{"num_key_value_heads": 1, "norm": "rmsnorm", "norm_place": "pre", "rope_theta": 36900.0, "qk_norm": true, "attn_scale": 0.203, "bias": "none", "init_std_o": 0.00768, "init_std_up": 0.0361, "warmup_steps": 265, "decay_fraction": 0.821, "final_lr_fraction": 0.0, "max_steps": 4720, "dataset": "wikipedia_en"}
Each number is 500 + 40 x the weight over its row's rms, rounded and kept within 0 to 999. Layers, rows and columns count from 0. Numbers have three digits each. The size before them is the row's rms in percent of the matrix's.

# down: layer 4 MLP down (transposed), 384x192, rms 0.08, rows 54-64, columns 0-191
# gate: layer 4 MLP gate, 384x192, rms 0.12, rows 55-65, columns 0-191
# up: layer 4 MLP up, 384x192, rms 0.12, rows 55-65, columns 0-191
down54 098:522524493453504500565476565519520461531541458425451502533537531387528454501523477440474564471561526487505475521536508450524537398521445542542469494584511455523483536514558532468456457496489486463556518444531580463534490532480473540510570515482499519543493439590556484524520415480427560536528486523504523453489474405542591562489538554486508478561522553514486521545529520524516523468467493568501522553491462511486499492458522510479492541566561496486448517505487511465484433494533548419489486464434553506534549519508550469433514512481551546450447471523448531559550468511486463458
gate55 107:480535549513530485491508504508592484515500494539476492530536447528445518518441477433446517467513479528500426547545504495507536487497528543483532462539525521483519457466449469555467539485550472469441450550479477552495484426448514565502515457460492393590414497434460456588521481482498493443409562549445479592548505541526507515502542467518565550537525413433512518521504461514540545481436509482510530544455444580475501547442506518545528469572497488508538527514535504456491481524488420527501558531489474566496434491486530527410477562556484491536502467443540499465498476455506521466
up55 109:482507465509518465538441518467580498517470462529507517514497439493467478494471583491509467476483533522529523483541532507494515478493491476474517508548480540498597521518584484446418588482420498589424472573572545516453527512485515496511545500466487434479557501448480452489457516433496458514524546499415557531482520515555471462493504536517448440504497449546501557486558422482571566561507554513452487534511524441538553527481512456519451543547542435471520446526470456450538503460476457529475501502464418545431457509534487588418541487509526519562514541491526426500510439506485458521
down55 109:551530529495491498552453507444491507487457552410532525488454570504467540512527510531421447446562414515468505501504412451546501495538489496427473429519460483482493579485473489489450476536464493527506488502504502433522523523512516437466468507533478532581483497499536532467406503525453467484533555497556548547523554534575504501509494535518446469479482532455453487444430537454505504550550496556495555473547537485495542496510495517434452589508564493524481494602482511513482466534478503444475434417484574514444509483448527463485501532410532464540571564522496543558488516486418525537
gate56 101:473522411507386513506478449437441535610499477453459517537471475452456501473557456444544505486498510466458477517566507543521480515504446474504525473511495542623519492527447464531517518413473463444520530556544571475534529440457534476555437505468450502566470501446429546559498457518544484497528520514407530536484477504504524478494541508488590485452507471444474494456475479502465540471451509466507463513437507555530524435458484503513539462530433452476504446520469546442416570480539538458548495477497507470461477519478530520434464477500434495541431483487459510552478508473483455511
up56 096:539615485465568447461450556482504508493514502488496605510486538498516408489525510537510458483454506537564566510523547538467506434520550490469460497469488540508504489501469552489435498462493491567527445511510513492416500520555560475502490527495511482470514458512462503488528558560526472655453481448474573504451529539466422464464453545510496482489449502445540510464463522480471414566554464567526533518565564526491499532479547445506478503522505471442496473447495441543544492529481391520580488532541471564471508538467492527480563466546494493485495481431493511529539478544488490491
down56 100:490481449541528538427480560506455453455511462531524380479452511478532516577518531437478574490453496459482518481499519493453510464507576516551474538492520542503432520514532491485394466454485463519484438519465451530524485534492435498437502467534398471516481495481546485513505475518522520513501516532591514608534561443451455563528533446554548547529506491503478537483520528489510548484436492538488517512532477491519503524500444500458499523515465462452565502435425515571521476541551549390521464584541495546471510466402497519498511532493476443438480464535523476494527469513427491542
gate57 104:510518570466505457385500481492515536527504508579504467486493549463524527495530521518530432514558536548439520485480480536541521500552470542444474482534439450542513490514500537512454446523532563556477522494565523463529518519488520511474484555535468463499523459626517526575468392525509567438470515451581511438442507511534504532525450463505472489465437538426444449486573485483601470476429445497568502533509521444549474512505566472437479506459506554480504489541500548502602471474539529471466457537500491463467500508519488482476483477437492538542420495471496535497525580483506543492
up57 101:505514463465539516492554562466514469517449481525491476468426596509484544500478554501514444488547558580500486473545511553510477535589539398533530556520472473490549524495517518492485497464506491509492492482494494478462502561476572543433496514584560469479505523526541557542457444471435509487406546581497467525491486497515395474500536505517498481514533500493493456469517484530499480534468462462504582510516496432496451496494541517370441462532501523450542421442474508463565494486480477527457496401470532531471490506404554511535451502542553486525609499520485503461434512486512464497
down57 099:560484460488537466508422548531447513444487490466580524523441543362444488539414533484532508541512511458487443467506510448495495550537565548522437472519456445434480503475503495453552472484484537437507496512539489455479523483542437547524496513482472489435469494536505508514538467478456515595541475457545554555516525487487510491475525472471495527519547503483409581523508446437418492554474502528515462449548472494544521490496495497498463527570489584479545592516524492535481584496541545497478499527477475498513495483624542495449491513489524452468538516494412484502466475490541419462
gate58 096:409489567491473526544476501505536558549543537577460525511527512494519505517477499537470466451545517520470498538553526474534540482516518533548489483462535471573558434500469454426469558455472511508485409463532569528429516443500465593500483406527454543440512473538482498555480465453479529459498520537533580520499504552511539480555536535553462494537442489459509540493509459510530497503462496455553463479482469515470497474511483473440497439495572516473472494517533481375502491497461502468489566577441426483454462481426463536534514430451449518500472460472479415501554586518486454524
up58 104:532553523437521567496478528469415463533451496508445494517538558522477464571444487488568477474535537524526522518481437522532509511580457480554478461564520549476514562443537503504505518576587526472502468532433488485461555499522500494523432475518520477540457467513527467518520578520568507521470515467518401499459560426526476451573491498491510530468445429485534456468442531531508472459503509554449456500542494498489464471419534397540568425546569459513507505514604508540515483559490457488508503488571451498456504519498512502501559483479474551535517484490558455409477467496471467534
down58 102:436526532442423455498460573553537497496514529550494527475532471576513511517501480477404536428491479601478511515514486514521517519540498554514491471438490479510521444488513483556544512509470437562434419510419476554501518462536537554485543467557392495460486461479518485489489517504501509508502470519511522518423513455530439430479557532508422455527531515425453426528457566449486537514482545507487463519443483501487493486454496422539516469555537447575484501526488463449518510565464498479539494421459455467437467446490505470507534471439464446483492555443479432492463528481541483574
gate59 096:512505469457471529560496549446520576519469506531513483443493523501531505539523524567477480437534494461500510596495511534468517467485547446461500551584484398546456418498528442510429524565489450504474509535439587531487520510624452547484546483570506440477431460472458477469486551482509526514484563563541501530464542504533539482568551504552437511549459490514502470495500494550524497463456529521482501566467566550499563547503457438507488496546484452490501497554463513459490497497511542463460480512595481507485507426434503456447496471465448537488477475498476501465533509481573604485
up59 099:497520520529580524465488542556538397487510484490471498527520561426516623477473467384507572452489507514436483487509548512503567545532576508503498525531492512464546454539525513582467438492470498545461415475468544492448507563441460456500498509501522485469479560481527521514496506507453508491474507509547498495505478543502423511486466537483491453547495569528456456538511549526487574495531477481488433527496529416528511501486497472536446519488543452520461458525460455635470552436467521541504498540537550526473494551516506575513582453544479528552532467554468549545482524462527475449
down59 096:476480521505465440445453493469472455547563546595514497521574487537503470444496491431480510537500474473525422460492503517558534462479566493538425444507500530549488540519430445464555447494497562465546478503467467475524483545571580454472468545511531504466458549565462453503466522467431517514516583470524499480470465540431469460500516423489512499436517498536516521527434518419561520521469514486492482479489418432558475435480575536507478427477545480470447522406429440558531511501460533506452550484482436532505571492473507557490486524529516481509486478515489502535552577502513547492
gate60 103:420525513501494532417491583521523500549569517431477450462575524479515556494504386490499538410527512513488563518471512528495543549552505510508510460510493550512492511460439466482470515473500506537477468497516514448505505510396450554550507459514512454491475455538469427468481535512513482599478447516489548490518530489513491547505498553479526443477541554528471463571523480544490480523557426479581390516496421423537482530535522496537533524442512561490547481536496512455489521485490465558488493508439489457581444490456447435410521538479517528515512545491516481448534466530532530580
up60 102:483528536548518511526564533467515465516555517492542578501562510448468457480472495655492520546514472444536484487551499466547591488542447519479473589496485513570490487520587495476537438485534529490514525472502380485511515471461504505489561473522551487493535497517532426514464504478475476534513506459516562494437467544432545528532505555489464514495518520520499482474499392513546462573492550480474582490535547467447588550515568453537468462434537529488493553449509525508470541611494497486529443472418458472467502491531477533494522464542467474483441463535519481517486511485485488546
down60 106:530455465427517467519527456419534447493494516407567570451441579446481490491537507426473501524508454529501504517579524528509454464493516482398461497504491524520523518456532473461473444482531480485505538558494521554487490526448460427483538479511493518517507488509511475476447492621525495493408482508509525555457488518500578517567543453506430482581537463540531553496472449423545516539445500460503572448456419502562536483436479509468488530508453482510554509488458482519475573574472434442511502464504524590576532513459524487539484479511490549483497534534506521534522441493462492537
gate61 096:482526507423486475492462511524499505487497540539527518482485495445528492526573486528499444560497522488431548527516557488565559502485502457453519524552512620459482466532470574470533521425514559513474522488470511601546487474536504516497567505532470548478510570488492507454526473490484471470534491511447490531443546490461483374517528489529425561551484479453503499516414459565456467498469491487429532556450524513482457532566520482524551531545460515506509572490551542460564495470461534538515523547580466489421457455492571568482509453480507527558419461450567500462536527529501541454
up61 093:499468528446528427443500482545542486520451448418531529519501532513530419442485476526464501612475462479404500416446535471430519498541472513492557494509428418495501467501481526487471506424555501508470467490544501490482453493437405507552485502516543451571523478528528501569503438521491442550531389524537536487517531426511489452446438499484471478481473525528506500512550519509512557541521498462492484500495498431494499527474601473500469567536504542562505497581531471491461444489554529517512476407458461518485523403555488562515456512499511550497532558503491534498498516532527521516
down61 095:537544478541401467560575510454459493545569519471486477560503459501438484408556475461451562461503492456520408475539486555512542502529507523484543445536443448471546539493473468529473491567501531515518483510508513492498437525495517488486491534510449549491458490492541570515545531540469549422465481503463572542507485505569532478485508468511537455480574510498550484503463489508522534495551487503461482461476468507515516518541440480493584515450522531458529511503506547558545520453431517498425543491561520489493529517441481369584588517462410414497519470486474514464484598520520488518
gate62 097:491494521521430484533462492484452500470518546525458494603512516464542516485538526566457466477489518536473470524464574501555511496514633499434557465514539520544500478556518494505495475510474516511497509490465519508545483461476579513603487578504548455493534501490474512434493478495488478564513423512488486507398567499457413508520522537488480460528550472509471541543569495497496480612447520574484499482501581506490487477546494583468515533454478507542501498447518516482543509564487460573446443477458512477510457426542555518469488506467463548488594539517477529514534523597463575528
up62 094:495483460543499479467488539515516495480437504458534476595504496499524489504465496488453575505543505502534448500409506456497510538422460487518511491525473548539533444588511497496572484427463526542499573418475409507507496446465539496427504497471541511524531419553547520514541454520525431489513509500430559494473447449504485470467523449539578480534471539459459499476514476477539506475459473505461498478511454442486471493547490441438492449484521461477465477457487454530562437507521605509533485486579427500577534429534465586486507455540513464402499414519446512450482495502530495534
down62 095:559536572455393568467534474524537550519523515464498515460495484482434486527467464525483489530458567506502470480524470450572510590421503498527459506513499462472484575517565469519397529558574509527507477493554560467472506418461536471548514526521475559525526501503480500439459511500554432496490439530444514460516495542532445495494532479421513556546503444507499403459502568450508499434494479500536482551438509561461565493455470499541496502557495524503483480597569512477497489540513502423487527512480543478476500505480516483523426539526531513492555468518561475494515618469488500441
gate63 100:478532522489526442491550457436482546495495552479506421594619484568439480537508529495446512451564551623481477509518552497481503500486532485482506504519555481534480517431439481507508491521463528479517559485498540564528574474465524521476461455449463497443518508500492515522506510479480540572522534533475515516585436497556565537503441529515591460439579530414453536526451509523466476560470440475503544545483491514543504516505559436512494453524467479526470501541521494516517488509480548412536530473549552482465518470405503544499466561507508527545440521521511522514516457515592450520
up63 097:548419516470495508535551416550531544545442516483547473507551531466505515531518521550503515469548536530483597468466504519519532560510568493488435530473487480488505508522540504499483496568472481514604553522482521511505509477491576471474517533486447543498473491483544492493507467538443523493494502505464510465504422506589552521454437594444453480435484520425492468552509495543441480511586464553418503480501513540535490493453491461532461566515448464492473475611518567433473473501442589490551550452479468511528488436538536447517473529479503461535466413490555470453557510492564494515
down63 096:531436514554535521459437436484545535482554422476488534491421517369507523511538496517499535564573417539530520466493462559504590559534503460465414488463479474541516534565532419492487492469501485480489494459526520524475486547559503551455523528523507508390523515474533478543553488443526433448507502559389511438549485472478537542480459537512521474516454465542496484537506521490468484528499433477490499440497517497584503499500538519504449549492543477514444515542536456473529527494541530488449499553495500507553471515543480415499416536481491505511460531489606483474473449496478446524
gate64 098:453572547454540503437541524514574408474416503509495519485513493471506568501444544579520539569452512499485467459495542556521493553522490469571513437480498532494537537445481453513534546523506520504467474456449518511555519441512467523547450455532524497503494522492438533574506585474450475510522432485498511464577553458570421503483477525479563457580486562482469567526490533520506493556480508549528515537414489495528478465523475487524512443490561539508489498463521490447544540485461490550534456508539523503478432539424560493417441563455451513542491531397503516508551481499537456519
up64 108:559463466477469398577479506507503545524525515557471488556525466522465537494481512492470448477432517445512419461512554447470490529432524501429432527508468507459445519537463444472514562485463438491523553495501469454512463522540492468499564486505498580555489492535558505479520558486478501537503540495460469555452518491428484524494503539492588472472545548488500480491559523544592453561415516506445528474586495544460491456464509459582630570462485451506524521478534477489466453471508540471466541428476508539527461490512542528536486485490454478518527517542504459455414494523428500549
down64 103:496499527508516484476514532494466576508516482476451485477545489744525489460532526495470427477501460524483487495516540508535453503543514444543516516536492502534511516509489368477480509512492562453534501469435532522496509482508462526513455478474561484374451470508510437476469496479571529455507541527455499462497440516527482508507485525534502548484514488511478468475441446518494510516533513488491531559489470491530477530502524508540435501504535495517453515541552522526469467558474476482570474439578538495508547537498545548429486498538426440513483518488544498447596466482474571421
gate65 104:452482478452460435554485452501545553526437497568461519497486493522542464458567573479441494463497534529501527501500492419536548476544454486471524438493528503544420484523514532392562507512525500566537496501411477470587537450519579531470494468473505448454461505447548516520471480568517589579446528546548494479495501502509502539535550508519493596481527499457490470425509551461475484428546524549538526514402520544520474485493455545491539516491522473476478448533457524513600598522532439500485465448482514456444515499457492502504458514504548479533523473459529510569470524461515507530
up65 104:513508528538521480486497522549508476587522496500488483478518621481491513542479489504479427477519421550509443446570521473471495487483480490505539478491519530482519465394488456418425501497449464517473524469470509504516502459494406544513512482532447535490549526580523584463516480464501556515529549500514536425530440537498549456487424469408533533512484484440454484523531427491528463483510541552570484538470602531567508561404544490567506482477525510477496422460485473522516538485480520471498449452513543494508504469498546531532509541520528408473479533502519424559491443486419484475